Each number is 500 + 50 x the weight over its row's rms, rounded and kept within 0 to 999. Layers, rows and columns count from 0. Numbers have three digits each. The size before them is the row's rms in percent of the matrix's.

# layer 8 attention query, 64x64, rms 0.171, rows 0-63, columns 0-63
067:423523512560523535470500585536525539593448593508545533491572447465548516512454463533527477518497531447528535506556506441375533597495539518410554492604506500505617447422476504541502567491459463
083:450476442538525479470503527480546524565471575420456550465464473471513576500477490551575521380500482557420539515541498480543582457475488516417515463487537485415599534570516445589504629490540447
126:461494543568517447525615455492422471385461429571502398521517552522514534510464469468490535561494555475532501556465498505515601477489479480584543601479522458475491525470524559495551473470460352
084:524429455520572529436497446528621485545587463591528535502447506410531567553511563500518452558474507473438483452523392447495491533577519576534491496544461575519485588442459470445461575491538502
085:483505492489477554451464564498485438554558560575440505467522486498492563521462419517532490516510458517535476543602388560482431489442522526458454419600508570532546631482490506452492505497629543
093:512540508559477454465507484451461531493556472452445571592497543519558536482507509587454616484382469442507517514403508517457459540529499448531576426454559548474552464397563523464553503484595460
085:507485523493512466509465585455484524424462534616505470479645361490504425532565435444440475516542509527494405518515486558556468506466444483552468602486462441496462519525418550523509536465489457
110:551563427492510506486529493458624559451478419586523418530498442496522500504550502455398479584645527484451515434482476554479496466454461578499410561496489540510406485557537473484534489523478488
105:546393442478520412496533469488543510503483442502557435518534476478485517403523569530568472548550450546484465616395496501502532589539472439549455519559627476425511498514503465498492495440557423
088:555480490462543534483418504623608419530504571523549562542450491481505427487565505547468477456408533431461490536565554474506513492566470499484421547524382553497521418469432565440479507473492480
099:553533522491479587526473459425580525534511501466387519478457632483471456565521456574487467496525434492534464476523511531478501459471464546444470419530487576532536528526562418570585545540561611
094:436577547488538497491489557421441502461442534468525427612530497562517377517459504552507560453526535451612587474532455443452511572462465526392519476467488569490505491524581466491533493458549453
088:507520467490535533490487442436504474538604440442479494568521552512613447499496546601484613486433460446479493464504549480451564460518400536530470437570578523464525568442530571510585522529471555
089:465598511479464487498508418470578525578521373422408473514564558510573441485513463534437553448540480500482457454532538532510549555443508558551486487511565546470479536426580608523587490509502493
087:419560540515477415598609447472452524519411442525421562518436498452422554531512400519499522538490486479558464557476468540486552530494493502589561465558541516462503495491591496429567564461539481
100:420541465478537478459581465446357473470548456526428392506457565519502603525466485502502551559480518441515534526441545491504553430533417426486477520525449468453427470565543486497517451514400476
096:539539497431514593506512524423452533434477473583506468475544535460450437539464383520485494527463539460534411482499500569540446435439413504508521494488361474505497511566443401556562519577499495
086:496417470555534408483459567534592453506476526567556513519570523534543498486527559422526498447519527499470503599490449450470502532575488389477422453538508549487572514438488514549536406380514453
096:577524469482539536476506405555634522571478448605470489520514518495552480563517460435576497535541534554422560489584442454393485468542504581559480481548509547509517460452515552515497465450586490
093:483463630441489547453479502555514484555557502392576526517469486451471469489585525574463481574536446554534542444439569471470467474431567489454430452562509483537564501595539425473451435479487479
093:630460488496423394516383556459533546548480526503493502490517443555543510549541569473479507453509470549392481477437572515538508472485500528497465608512534540507488470459505535561579557435503611
112:470512462529558582436554458470440509441502471624540406500445383447512511572460535439462541608509524484503466523574441490531530542434515533521522603464502453532447542514434514476498496554471422
098:513395485570505485476509385540627491495546471423518566557414388470523575501495530513463494555462492500426490500437484431546476549544571537505512484549608499558553503474519475559453505560524469
086:365587463459482509465555510512333469512477522490453390404479515514483503465455405530499515553506511468535565550488518480476496454458511464555551507461474428517418445563495505487434497531419493
114:595475482425585507442462499436601534520458466649473422598420413500499452522510531482502504566495520514494502447550490468502572452511465506511438538552468439534502525479573470474548531409540459
103:498435488521510509454493514525476414524460516521488450490475548567497488522498596541535498437539454453416548485650581523495622468526425499530435578531443458516542463540464564552522523546385488
099:470529506534564542566580451457559476486529482517565571539478506453516488546578532496529419572545535429575503592535501508438390514493524489501412434546487548472525409504500399460537392483545522
088:492465406523454513488493464595561429540534455501466518586455524447506540558567485499554582526555514506452585495481470465411465478511573486592499488525606599526460496497534593423441475523569479
100:526528449447471501459448582492512520513447518468483491616507442535499448461372430528422531446575536493507476444472490614541549557567521498448433483470456466499567592526437498505454572580522461
106:423554546506447599546551449563439526550431451439532488457443502457407505493502498462631517506505511524500553433536489527468533539473522565573630515510505532501463492621539458486419467539493482
086:453476529445490524462422575502544562595531481513454520443475511475448453536557417481511544580409395561508450532496450438516531481466496518549514539639570542517521586495510532529549530409553481
100:520402461550481492513460460611666496504538506427566600493454523478520498415517545495548463432434514553483467485465477402452488494443536536486564501437568543504506489432452453526477521446455501
106:434495451534568511440490504556581518532509478515531520467418466475528537580384454524424470494465432448571543535533483476614424481515521450557516479512459477414583486554537508586460570434481432
082:484467537540505444513505584503428535453499503493472369464605473481388514492569529410609592480515536468506495493463452479420447529558489509456504512529544499590497576483462431501587471560524495
186:518473515513486430496527541519397494500512558423500425530501467525486492463604501430593624459541466473474499534509505497416461624547462576421519504492530567491499458495539538408595505503577496
132:532607489489537507523449529463576604485458528506482545504468388558539397529471478477458585510460467508528504594507457533512504534485587508592543474437506456447529390482489571577499498428486562
105:482459459549495538461560522459498570515513510471500493601466413507499498428583560498562445487486546456495557449455527573464527437459490567505464543532508509547408617469594407409541556531458441
112:512483470587490561611484476491599419511463479465501478569479488505521395496535499476365423583548464451574466536514481444577502468457494510397447444452452544531489541513501542533444488454513560
100:553399468455429565564540477468472477459548436502530571542526452530465536508415571540476395522540588571445501529508490462504493467618491532456460526516486468463529537513533391509549448407542561
097:473399419409518475547538561456462497496499537497506463437511537481479428502488590441544554494439449486504427554435474407554512478549470508541501468581499588620463576586478484456512446508493435
095:427576567534494555462572414549568622491474536473551492460460509484510523516470589484478533368558552560504574466547462518539493473471553517550467441565494469525525468513482551409409474454448514
099:430528484502416491489468516480481435495446503491601440444490465530571572426527501544562557405482523448532492672510417479534472536502453448454507524498527549386447515532485535486523480486555429
108:527534565524483503412542506505489516469439522543409576511492573537511542554553594467482494549455440544493398437612507438481488522548537454493441569455513474457633530525568428529515443541482532
106:466523509452489464422541536555486434456472477614527539520508547393491515523527452492480479551561504544555506489641515544534507564514399496521559485492502598443530454406524491592574522552547545
093:428500507362470519515525462482536452593498493548532458414484530544528518455507488466435503499553431531463502563458488507492530508565504443545505444444556498456479588543535510402433536351562430
104:535434509610523435523476553495528460512494520448514526342482507483420493411444587459618489462532466559456527529531570494491482481483472386477478541521474459613496520462495482519523484515414494
102:476499417485562432501491540453444558479461458522495545480464496514398421606546445445410525532553528505591491593590489498590462573529607478529430461483476424526485525556533496459484507499472529
102:540536544565495521530434547483542458457466510485432490510415529474547512552436450573502496480543429471499479508525434494552575513605532527521461495543573562382542492341544497577467465545456550
102:588578485449512525536607454484517541475442591546581555464432494488481457489462562545560397491554450516482520462519425481465487591516510372528392490469492481556450470546461482462559487525503525
091:473473541457410441411537511537556514405362383499490450512497498492470480541496521583525533509457521502559510475571511531521544536581490506520514467585506571493450600429433541409509513468497449
102:423604530462441590522519466540515455458578446515553558488495415507477538525498498509497541541526494487437418548501541540522550551537484607471490434499566441429563522442396506459563454471429418
093:486527562518565459421520471499527596416425485554537532515554422369510509499537533441473531480551458512534555511472437455537384414524408483518474568485530478468547588527409496498442505492528511
084:501534484512547471562523541366549479545574505454428543481422458505452548433461506509568428567507548592478492526530447491560454493505448592503413498468504478378503493479500482575426548486481417
099:552474400377540548424535550529535428435488508426505498456481531456534562494564577427482504537517568490422469495492496627571505455506529536512452491583504509520484631527566541522516513522527499
109:464545409549556476464471568605471504525491530465513521502511506502405585505411475526420518549544455485598504496497505538507563483503504425496589478563535599411482437539550486534554460594576509
108:534410448543518522431575462422537489519441438437506527522469532505457499480558559506488423509528461470432593529473556402583525631543500534542529457533517489502484488567489554486526413388526542
086:490452399437488482446553551533518543462639568574515495487453432544465451437468545576445473540538538516473440546515415458506494436476538565471461564554537492540533472406579484470529453434453496
095:519469594527437460486421535422518445486509452450586544603489350492492479428492478535462502443546492502607514533454474462461455535543504492538513503558536473633491549525497412462529538469515487
095:598522412496555464589491448456396398544540452536474528504469605508508564517494457423544525493557477464506538534467612524416529560577521535543519551544481474509462497557469530590470518557497475
108:512484425513572438466467569528479552475573507521493529475444591568413466568512523432594512567469527487519401586446493502433600450502548534529599470524451521464470473496479462449532461601486502
098:636498517537521385525474476511559476517487522520497536493474400436551509460553561499471521432500630513459526516458488472528545469495526472449436498508537472576567472373474491494592466547562575
094:491499525542513437531513432535505480459525502545480434647490455541435462425476533565451429482460540433428471495557569387482444457456561567534430499594504500515413513460535492497481537487507404
086:447523431486520495539535466456535500612551484603458444529510518411477512508458455503464553365482526561510404546477613451443591444505503520542439474529503517501523412596449509516533463503507490
106:598366441523545534551435440551488535502440507561526516463540469434499408526419553484490456469530556497493511537470536479476507582568427435585395526539497454584522476506494557560539478466483541
# layer 8 attention key, 64x64, rms 0.173, rows 0-63, columns 0-63
073:506554479554479489474588542549414552558421607534516506533508470560514562567420497464555513507520495499403526618502576441468586409515444531534462514531565468500537464541508501523413475482545559
084:540585424588549455504534471465525490496399503446443542487531532516518533545534463574528496503554439580573422547579597498515518512449511439438558513427502483437541563447536470553575566504518421
107:538578527560546479428540445437364555514488525522460530468466430502597452542449487458471555527498427521495561546556415381516533533423471578497545524423531421516516463538544524496547510517484524
158:513534488448458537518536521553509565520531466416575538555466405433428548490607526586493416571549542529522444455417584538487449554526564526498454485489540489535538482527498405436443537545437536
101:419451439517518601458467477459472522458479476610533463490458517461478526524452455444537439463410527429537469431512589549477463380453478414487383544526448493537484492506503505571535522510564440
083:521534477553498514492530465485415533471477507473502626468568436531624486491525489528455509583401503487550481622496526509446467495433480483475534417423572420558548507460552417496570526536477468
091:572503497498536459494446578495557436532477562593521469519437379528479410477484413467454498568488478555497563482475484546586550526491466590488547604520521491491406532501425600510512547456519524
114:604488507483506424577493560476558510583511498530468405553489489511591506540481491462394486466534430471429525490405565495576508476451431564492499606541550538499449479600472440493502458526472549
105:486504517514485468452516508474551446454452484480551482409546461519418464439572574497486484507480498477398466602463432538461592602473509579506457565492604591467618559509482493495523524527483543
093:440484524427489465600447541580577505428510625442631529517467604488510422453460485484519523459506492478499541485554420459554440514540516453504530445552526571477552517495391515470492501474511480
094:529470515510494516529478414515493485467554434495493449474544519396506525508442506500471415446493491491583422410499629494538505382520526525471422468546427527567488491519565358516511445563490519
090:465548533479547510440445510487429577566458491470506482529496473584578371548513472551492468496485475486532488546438549402394465511558504549465513467485402503424553475504552356456523518504462466
090:415462540596457574471559468524459548446513468411499528464540530510572445449540497525502508379505416465576495470563555478473499431411498450502559485467540493541558509509534431524608532547427455
080:532459460525434494576504511498479584518524383392371472537528501478561502463517470510509493451491435496473513481464558521548536468506458603444502517403526472559566492577629426463541518492499525
091:577565499471570460542450465456437528512505511491378479505523397481389618558461465404494468553494535522500497526468466545535537548550521579499495507486482471581463415577535438440552455463506515
090:537548505541519547415528492432568549511468591456408500465533437529544549512477516457413588515590459577474529410572405422513530531444501468493537502482472472474449459534433419514545483431519555
098:576560572451562524446515521403535454486471560525498470480487341490503420507450447489454508534503491579532489444553582520587506443478534509488530520533485490486415586564449542599471496489529565
085:474488458467524431556437527528599501440498613554559469411500590495507486484484555515536530415521503502487472583445442524459475609545566547488432551490502569450489505390431565499552530501540521
085:545483512456396513569437487551567529458512571511420447506525523441534507522514508401525408427472525464476484539527565543436391479518534462440402551485492510468452386500473517577428462469546497
097:466402599501449509452555422550465515533481479506531530462480607429493504556487573568492470499501477523488484535444512413511522481493446487474431480568589446577579473599491436410413496552475485
089:541501540548436412585541556566573434521517518515540486546464531525498475398489480509431473565569444525474476463455488514504563486568449524539516487599523450500423513415505551483628592518426510
104:512567481492529610492443515497503501565437490607475499499457415540549454515562437460450514499449478539479511506589555552481532451394476478544582587515546494498434477626449593557478521495518484
097:435415493469382504521533402549488467462541459443541598496512542420503522512566540506530481489423492479495463620468514550480443514396464525526529467488625528507553480480456528556502538528418447
088:502528480552497551383562520456535515552498528481430525537489415545559443544522496471542614573505532549517535527622398439537448479506470514500559489511581386518494457532500564466478522463540576
109:563478581489431454481424524524591451541457618553488478453510498535519440542564481443443469430502451541476514504604524469508466491519452568531501456564511474503498472586430460596526560529415417
100:469499463529499525472470530564591523495441492442550417497481585487471471405459521514541464455591456503541533326577413423531550432530555449528532560504467521468490517514466554478498569506442488
096:478561551460558515609462467451489507501562504522569464404463535382499506537434479469496453489515522497481468543458527523468439538446561483491468532493452603445481405522544417441439375560544516
097:410453426565399505508545388584473537511461543456475515546528528455566511479522552432552526509478472411482496599519493535465413463437437428441477498507641458508504451541534503527501468503525487
106:425513438495496483453525519478518537520464453480591496562507421529503454521521446600528451439513542474497482472478503462536537447501404511478521478498536520478566678541497468616468578438412442
118:485546524441508543492539437526399515521480410515345432553539488495404547552483566469525480553530500496482514483503457466479460469550580427498480531479438435523470453553555537424413405458538534
099:505430540465447517448479446517536409449495564568435534475528446525520479536531488395522491465460434533531440548519502529554503448510542527482428528595578396597478468528449590474571593501542466
099:438395530495463448535490479540454392458565475465459543513550605538538494443534587535590568470421501461465443613465495546466482577535564495482512466484588495560579479450503546501507491545487515
093:515491538488470517490434463525487418480475447559487561446493534560474522531541403561458499516513598402548584486497509461518461463401566415529624527426559456537464522516421460515522461436540441
104:480500554444502489490466394522480569520468473543492531449515529523519501483495475513505473540443363464569515463562536480467441449463582321588484495497492517499510440553530481632535533438491500
064:552433548497549521597542499550407580539535446447503425524560482453417569589552515452509467480614458493523434434542477481465454536536551512465488441480449558451539486461541569482574564500551479
216:496592466506468432444415550465539485463455562525477513506455454595568383441500423506492622537437515444516575617468468477504491545484516508550547518458544460499484389528468498508482468436485517
095:486502524467410471518584529498500491551540476590492584574522548535474503507542458664458457438440609515567532461502521549509557417443494457507482581481492450514424528577465435472464486531488476
112:474463547462448573411440476565591595503530561583452432595486463473482514447489433484490535445408592485428493492470500477481492519502540540553486570517478482549482526481390472449447444424487545
103:545508496493552556464514386539611457441510568565504584466537592504559496526414476582522490504478586497525534503434503470545530440470508486564482541556457484588500516530476463501404449451391525
090:493504527449482553475457469486580476499561482563529424594517541534574503479457524555508431578507530465431515502500520417536483436496489493564547457584572358480503552495562465502480599404557451
089:538498524499386407595444432470502513472506546558573543465623397508501462463580520529503467502548506494526524480442427458523441484424517551527500480426486531434442563556465464491419502465468571
098:515509517436481536444520507595521488453527503430506416540513455466443513636504495511485538513552446493419431540481450467559485548564457582436576413505557606431427477439502546521518501479565460
109:509529591526483532430472521537501481523552521523495574403407484425584484425483594545548488546461550557491584495468518514506516456537548481472476502588507535503566476473385400600534489475430525
098:428438495460555503474367557521530522487509552482479523381435530436464404527486510512479516512413494497511452479550489539472551517518446460434479548491519546635525575460579460583507518592515494
092:490516560461564399489510528486470523401505521461559385628588473398490406501571490520476532536597424467490426544473485540541479578470496519548482459521511473501501465499416531462489547476475471
103:532552406446449463540433625596461460552508481595535409470531480483556533510464537565460469507469486601468525447455503486593449492580591521585493521475536447450498515476474511464499473533437488
103:530492522433551486543535543463512625498503481501573430518408390438530480457453515484500550398487456523546443468459382459440499615486480496489466495505488505455569472489566586545558517463515555
105:539460528583507503513443547574550489551481513497453447476526475489450428577531502490454434381500515457461532556381475461404406502555492607456521481503494518498496419444448505488437610485469486
089:494553528440476472521532549396530525437502559420608458488555412535563519479444560536466463552522465459516513575543495388486529456542516455438498430445385453537531529517475389453489476475500500
089:526481547411470541524422580485473454513506359543538471465579536578507396508473470471494501505594530451521488497466519450513563518562490536443463575546614439568495563517538474598487478512485500
097:499555556463445485477561451487542486465433522531425516475514569502534480590548523488536442534506558423534471543428524572569465548454519569415593480524517446523585615447498467517451423487430573
093:617565547440522445448450518506444522576515481564545456490498447513525505532552532457476497574387528434535531469519403465512519478558422586575460494513459609498485509533499439515471491598549560
086:550501448486511531488436532546552451531422533488507491519469616476472464580539413554515466497466469494541476512481310485484520502513502563512480460447444481481589478492436556410515590421537523
110:528507523546504526478476590481579465367447506551529517588486567596470500441542448573519442525441570421492590452497550504512557441479455425483538468566584494544457592514511531500536552492512484
104:466433487487518452578447441541542525501508512481570514483520450589415440491444482523499518444479540531437520522496493622448496564539397434462575474501458518464503423330537448489492491461502542
105:564484600457463571505396463466523560471532491382461557590521503520528451450522587526489523486465453592479442481471504467544459527505455463494495511476437443488474503441576558453479574498359500
093:549466487549496485435618540544548474490492520494482408538509475469501418510462546547476546535641510472500611429588465529468443465436487489498498468560448426495517448458586591451526573477498509
084:536486492497536508520520503417452485524478488418550399533554414487576473504434465522417583409519483467467437548508511521423569612488466577476435440524567510458551533531583526445579466473525512
085:432504480551535461504457492449556504427458439525466540490497585473541670486517454541464426536423415543601484554470564438508603552540503486525512529483536456443496451439540547508469525562484486
098:475498543469501436537541440523589483574545424580531443479375576507546449475466542478566509444479501549581517525489516437468424442506453393464546472494514440419481519412557495428547478495539472
090:517564430517525508492519526566508515424509448478519564523502492473516463464450573482377505429444529479510506453539607537453466470592491571484472419453542564545454501617570502481559441492532612
091:470449476509422507420509496506506513538417430517475493498527540474466543524466462557406648561508562491517505545533445444556467490599563494546452489583435403482438480492485511551525614472487555
090:413544493431507506528523411494563508478475566499468519433524513421512485499579490493487490525499520575522396492570514567531480470476540537528490444535491406439407529503563451538389538355511557
090:523492505533565478518542568548513507521516515530541508451519513550627611447431531461417513533461498447460440447453515506497450489564486509599548547480500440527405438515570566536382560497428460
# layer 8 attention value, 64x64, rms 0.141, rows 0-42, columns 0-63
094:451500495499493552479443438558472512582460578484482467469486510528476584445431461399496463559541483509568451491524473478527524524462571533503614486534551601490472519487461341539603510500510432
082:529461458391494478510440524645476527490449478547456523504426477546546531512537555619472496495478463506568507559478576462529393456608545465506528527512474533588532522481442529440503465553527427
095:474469482387406479503471538501490463514525458484480557454426559452543538427483533507482468540589464466468437513562464519494522505493495475445518503432551600583653511490549473567514483602543426
093:483507533356443547448410519509437609478554507466547524456483528559514553444501625530453522486498442435495501476468490459477515496544421498520477534447553576524548545495543493533439509626570501
103:416483504513548418519544550491505468466508508521588449509556532547538462421411461507455447493509477442538513479589494502557571568534494581515485407471581421460464588467534504537585465421485403
092:507528509518442427509596496536618497527529539473544476490471476392547495505441532503498544501489581517604542516503568503481478573537458535525465635428520382456558497514434573466451478449491529
105:476523537468441460557529490538440477595607571513601482561560440453456456491467407593548584493464496568501585490494458488536473420548472505473424513427474486534493456501445494430518501554504420
098:511532498350440491548528553479362465521507445508478456448575576586553600539523405463487536465529530532532531474436552468498462448536548558525483504497474520486599518537498447459548526460442486
083:659496510484599473552521493517482466519556463479432484513443494533445544459416472470418505597429523470457492433538512505522459513518589565444489591521559422535499457447480476400484512434516511
093:586506507449523558471444570482426592518518479519470536427542531439457484487470531478509539457492481589479470520417487466489505495403573435462536609466532588448506463380481589547456552506476441
093:577551507478479441536637560499632473477469434514496445497607494566582604578477493518447512510486533476529464524479501472555531536425540483484573484590447489512496445447549556473477465446502510
096:541377526601486585493458487460429465517480426429470568588539502497508498508391468444460555538521485476394534453492543453539517459548477510552472494431586418491528556468515553531570472451484529
091:535566566533572504527455487540519482534441438503543489507449454442543456478456545446543388523445592617414435481539488470582493575471390446533517511501495516471530472516461527444534550391510515
105:523509484401456522501414562539418561426585471494442520456517595471474436499467511526537566484525436543526411534421562486496581470527540485535567551448488540518494519433449567533449552614486508
092:503514527486518475498490490531620459529599480551456529596523429468525447479520561515451533433416565473428545517527458582452485419591478491435528565428478423554501560480488511446477456468537601
093:492534527418583445496515461538511451446382602528527501496461452533406533567444572545492522487504512439588415509498480496497576577545528462543508597465513528565519436484451427470564447552501489
089:495506457492472561493435438451482539463494433538517528541564576523464460522529430457542565502562445583561514474429409516335437563531489442564533593566420547510511488508469466507507525544507479
094:389496505489531519526442481431483517521548525576494515307550479483467472577624521572494465525457478506433475562526388534517513536482476530424509428449500487481489482478544495523460492414500509
098:515573392450535423582456541470418493449501595551579516400487470523477507471521544502488568489471511478530519564561497552429462488485464458484411470534516527475461540536608539530520495539420390
096:517409460561586448439523485515517470518443481487494514481473543578397590437501460355534519535547576491495512475503512440548577535515432566570632536517510486528524534481533495513507495483591524
103:571462530453548496446471433451536514506453523530434580517562515463445436483533496546494474515496433389392527451590521579536436555451503581588540488498488524521576505485518566464460518456572593
107:471529516608506468462517543490484500480471526471402374485493445508467501485456575568426491518426546523461529423500528499578446580500513442450415495456503508417534577474508419542550373507510475
099:507478510512542460542528513522547504473468505516520444556470599467476509571554498471463537592444565561516566478542596422502503564436623575497489421478469482394521573473492482473458429526418423
103:451436489591542481525534456479553501543417479580501408486441443502498459485439443531469478546492540437550495378583490375526526503499603545482495405462504543460482568526541560512504564501474453
109:444440481558591445428509453476544381496507555536514612491482522478434479470505514540502524540570532460459500531512447410469488482506572505405387493444469479526431524527520527453563535456620504
086:575406533550479471458560467490557459540468544449422549601499423480641455515479537461503453610567533529407473515542568446529524527489509555505544521496515479475525556451497490503489398535439530
093:524435575482442525566506494470566495584552562583591564483518467475381520493473426452548453525560507492497533522517518539489618597541489481573522499450534448514428521520495476518500488453627463
096:542505596576454553430479409470493483567535618512555551409435397505542500469511570517563394511486473434451465509518465537497602530450432510476525501424488424521511508495499540538502463520547477
094:399478563399523493483591411600466554482630527483489560439462434515493455508485518478524575531505559539535482471426467513490573467516444520505429557514498390532486511573425521471497452506527481
106:439453538453544468428464507487420561505572596484524569460496461481506524518534524636543512467529532393499542514581634510433565460489516494511449473439520586544427532523489498528465446464473460
096:496582559397533486456551465628474483450570521514480490519465526449609523477507466458444569506464490538523472523406524496441587512462540452426553551524459440464532478470413574519472522588504435
093:471497489538479493484529484523557391491580511494402526560486527488494501451519501461512516499459632495431443457554518433487485478551488578599392421531442500534601475575504489449544582423498483
118:482454381495589480485540432586488487442502525542555577424576460510491590437525420536497353536540463535531507607523499459511435513478526541498535500507463498504496480497479531460418562453567513
106:493484524480541515474534454457606544527415440480470496566486561496464564516447515465420496443506503518469553508525455639492467500550478446471626527545560494519549419476462574464418561573423523
098:552466473421577515498519521518454477466417428558468549505467526552495494566495462478516462653550485453472487504515481511498437489524522502469500449640484558460481471524627454483482455507371438
109:408522476487435522530532510525567512447548529441396493538500530544607551398424440470489433552505470467413467419504484487516457493587545407455475452473566601510507543509490501473471495460537417
101:510547437478464471600450547499495507650508525508540526493468531504581443476527528447517471503562449540534457503566449487583463494507476499485432616521587601450498489460408420493501429433480495
101:418442506511572464520568463491508600556572522489476512522513546516530488461485489515485457481434416516493639606519473540450528483452477469580392489586492487368536506515460438499429517492513528
111:526383498443521523479539489363477524546467559562459532457469587504490514485506502508530481529541580462415504463517511472453569560436489609456537484646516467472540421444536521493533481558528541
112:442549499443521520408487511516532544486444543423475444413459610456550448459517467390504414572501423495533462459562581605526491502517541617533419493450537499494518515515506492568520513528512478
089:470483438476440448485428506417514476551481501498616500632496448469539529477470411508480493487520427504472525534573640512439389461505501556565487414486463443428520537548544533507535514516492498
098:468450470464426520449434514516480597435530534531546433575472517546467499527446568557466524520484514433453463460493546484437574392616405523454488457509578436524480488461543429498500577429535468
102:503506510580536526489512525471568530515498405550580496529442504458490460458517582474535505397490443521539437437469538541630401534427553462506541434502450447433477439599461530542486519444459553
# layer 8 attention output (transposed), 64x64, rms 0.113, rows 0-42, columns 0-63
094:459484470458541511540494504490515530479570401448499530571549515517562549456496479450482527501565551465496475481444522517415509533582414397461426430484527548580485506557506548567392401517609509
086:510479525477475548484512501411533483497490473496532460527477465535483447541576321559472449507439567545466407550436531545506476609464434562449470526510448511550501563560573491513541558407491527
098:464432551398644532481421510473467560523464586481454532536456405540566553481539504507470534522543395509512480576457469524475504562500399519448471491551470532470473487492542516553563473398537501
077:443468511540535467556503505554535480518508509567510499511502540526594438500504454458442555514537478583483486493560577518430509492449527499378534471521416545466471404460587577429590434429422433
100:405458424527533541446564469491489455503507470531507435489427471420558542548503549423424512614458595497530503560506454459459501496423545472558578530503618539506463459525438524496511479573492582
098:509613495454500581526473527546376493424565557570496510480482506459506479505443492470496488564462529511428414490526391484577524499505498419552514466531573460583410518528483495426559582514464453
113:438511488533445566477514587506505515528546548541535529379469424465418571523450530466519544477503517495451508517531501562496581564465377529529475489467440445538514516421488547478424611557410453
087:441457525544522516522512517588555491580493575518482504511523508453540498496436507475602432496538483502491413460524582479535413513494452446446455523572390473425492576578388515487554398540494524
078:508453498465513521367533600483569461445491462531534545529580530552521459470463613462406424502612531477482554500470493477503502521424488490503497454503517506449482650430561524458510518489491446
082:464487557477498406554435588466574425505463563570510476488522457560566554496478470460565553520545425552469458528495455541503531485459497454370498387502512400523526514545488487489606523505570467
091:486548532507505446569564533424548434486465564457488520466528520476578361465457529467514471501418592566516546535451409451546450462495385566503512475542497476523513590469446584511473512505567515
091:521480488572579414428505585454486549538520562461523535467596515434593512551495444473513477519527417452507467555509492534365471576475529483533528497354511484465507493571550444460466511487500454
082:439484459537491534587515551484482524458488543427412530470521534511430556488494453457509600449440461503540508663478462465474380478495533482561478509506539480482525526411564474455540564604550513
089:551443474442481434428492569481533425606459512543514485455459484573493591555510456430407486541489420591545544414637453559485471515506453532498495438540504504517486538581462486524529457519516512
094:492536459507415533527459471521516551492563495333529484509454541503510478546527536521377568445458501458448514519598538501562555488440482598491466502413439538530461531498447485507617544508540472
099:547538517519500442444468476490545454552488505521419613452547484543510517493565485428460513487446531485406452500440551469616469514460468472590530537531580476508446479489468645520572473402483459
091:513513591448465510479433569508567490544494528453513549520467481540446478536589395497514517430531534460485516507565563582582481400532596433421455427540548525449489443487485448520423477454481577
097:534431536565482542553550402526514462443465542457515517499492403529456457489464474516447490518530479558369515480518480528404553479502569580512469509477457475583531474533445581587472456621541559
097:534417553510405529434622435574549454565503486520453483464485522488544513479460480548511559563474497580442553493426516507563592411460477453462523562543509410547455475464525443441488460511489584
102:503485598449465482531573467435454532490543498490537550475574548464570503527519560558453493454486498473524412533453518588519389491455590364493455466529568496488559536438442569435492453462552499
104:522460523484513437447517575442458515475432473595534474525531498572615397496485518492404589427475467411489448513568516492486576487538525478558493578410454475478529488540477505518581458564452558
096:504408491460443420573534391536621492498470516455486495538476540500509488520471446485550542479529527448450420530511458468468519455496470545592564555500498479460467485492585556522481607570575382
092:406494485475458536483528501428459438569566497422442402562542484447536489466481421559505440499550497467498449452407447565485532501530567554554556602607493496490520534481482561537494565583464477
103:483543512525548420570517466511386409519525428551473511544557496525539466515497574512453480429479557574430571565395428571465552565465466502558494551506481523483470424547459454416465519572509513
095:561531519558504451529483423451483569452431540433407487576476410450480536477416500480455544538541553481543564459433548572550560540447580503562478468467539521508551478562539430469495561490417423
073:463495590500555516529480525476525485466604567474469438464481546427523565531468424559404592587520529424535519522468388502490504557503427437531545569457486473452502485509522500502511468409586424
094:441525497555536525512590491522332570536564451476557444473509451559498542400595496423487480461519501524520461463555503515536478432447475410452520523474575485498548565599505475521464519517493435
098:415542507470552476569560468540457638466508415498414513573464441477536498423543497460472546507537496471374621492576492511421501535530494510489448493478532452511512474476571547476536519422478555
090:570509567591420555584508499513500429487517521474521473491413397424490436440524604439481498475552389529503486491547510478570443570553505517454533549492565541498500484502499566414517545443430521
107:544564488476476501535524441475487571542475508606507427527446487469496484495519541410437467566545482529534486429399557581473557563500420510479473602424397501525408465528592491514563477528493522
100:474580427492447449409467546369542486555539498515438441453462469487478476439479489479501551538511561579451455547562450517530499548494507505382429523592547604488501529514519489500429518475541590
081:475525502490513463555545442480469522507505505440575603434511456503546495480383532506502557545502491431523432512531541492574486565495511557534524499483478630452384515437496479450451470613392539
111:394604449465435534499527568561398505481528517517497468578463496466471484590530539528507463486460518432529493489485528524379529544495602443443518521539593496491473508472386554574509436526468524
106:456484524459522452511493508529600557509460558493463563470514444478464473565528569526486585483483477412521572455487386506504465539480527505545485444465500517595501625458560487459483547434345504
095:508508532461509441600465470388562473533519570428567543444525553411470472522448595433629471506465454566485522555550548533458578578486544475476485499409520420504510505501489446482480515473465486
106:544519434493524652462646479509524492538488535416541485509530519491431492452493569586495535459492504382488451527604444492500507528501569485498499536367414490484483469513494542504448500510483491
104:614484433535395448452536511448553491571502540502491538473488504534411517461545447545526518502491595497519432501576466512456450470421464450524553559447599533433421556503501434572516560546487441
103:488548522551482455525505513559477480369534453439462473483556559443492546502471572500559505466480499436586508494500411600546418490449474531436533567476554590510403478480482553553550427536427549
111:600523462565477452546462544534576470501576500487562512479445479461555533594407436387520532443490409533436538493512547507447500423494577530517393500457481578484499564437523513545507499432519495
104:486532500566511489485468487449494566535586529511532551540487570581501423591373511494418486486505570504514503533467496530419540439402440487437555503432414479496422543454572573535421502521510502
089:542469527511490422441501463428600482426472558503470464471543511522585444564511454476491399503597462443561548408520532515534508597503543467528514579574430466511487498421536451605470486532491464
094:575385441555572480536595568500457387520501607467398524543479468544587504537427490485451458457484469500516522497514488560486434456481615497509504499480479477585545410496464496467522474513527521
104:485525587509459512482447521522507513401531500457467443487454556537474451405472483638493444475602484541453435483560521486471558567516465514519595523585512478473539571429560497456494538403458442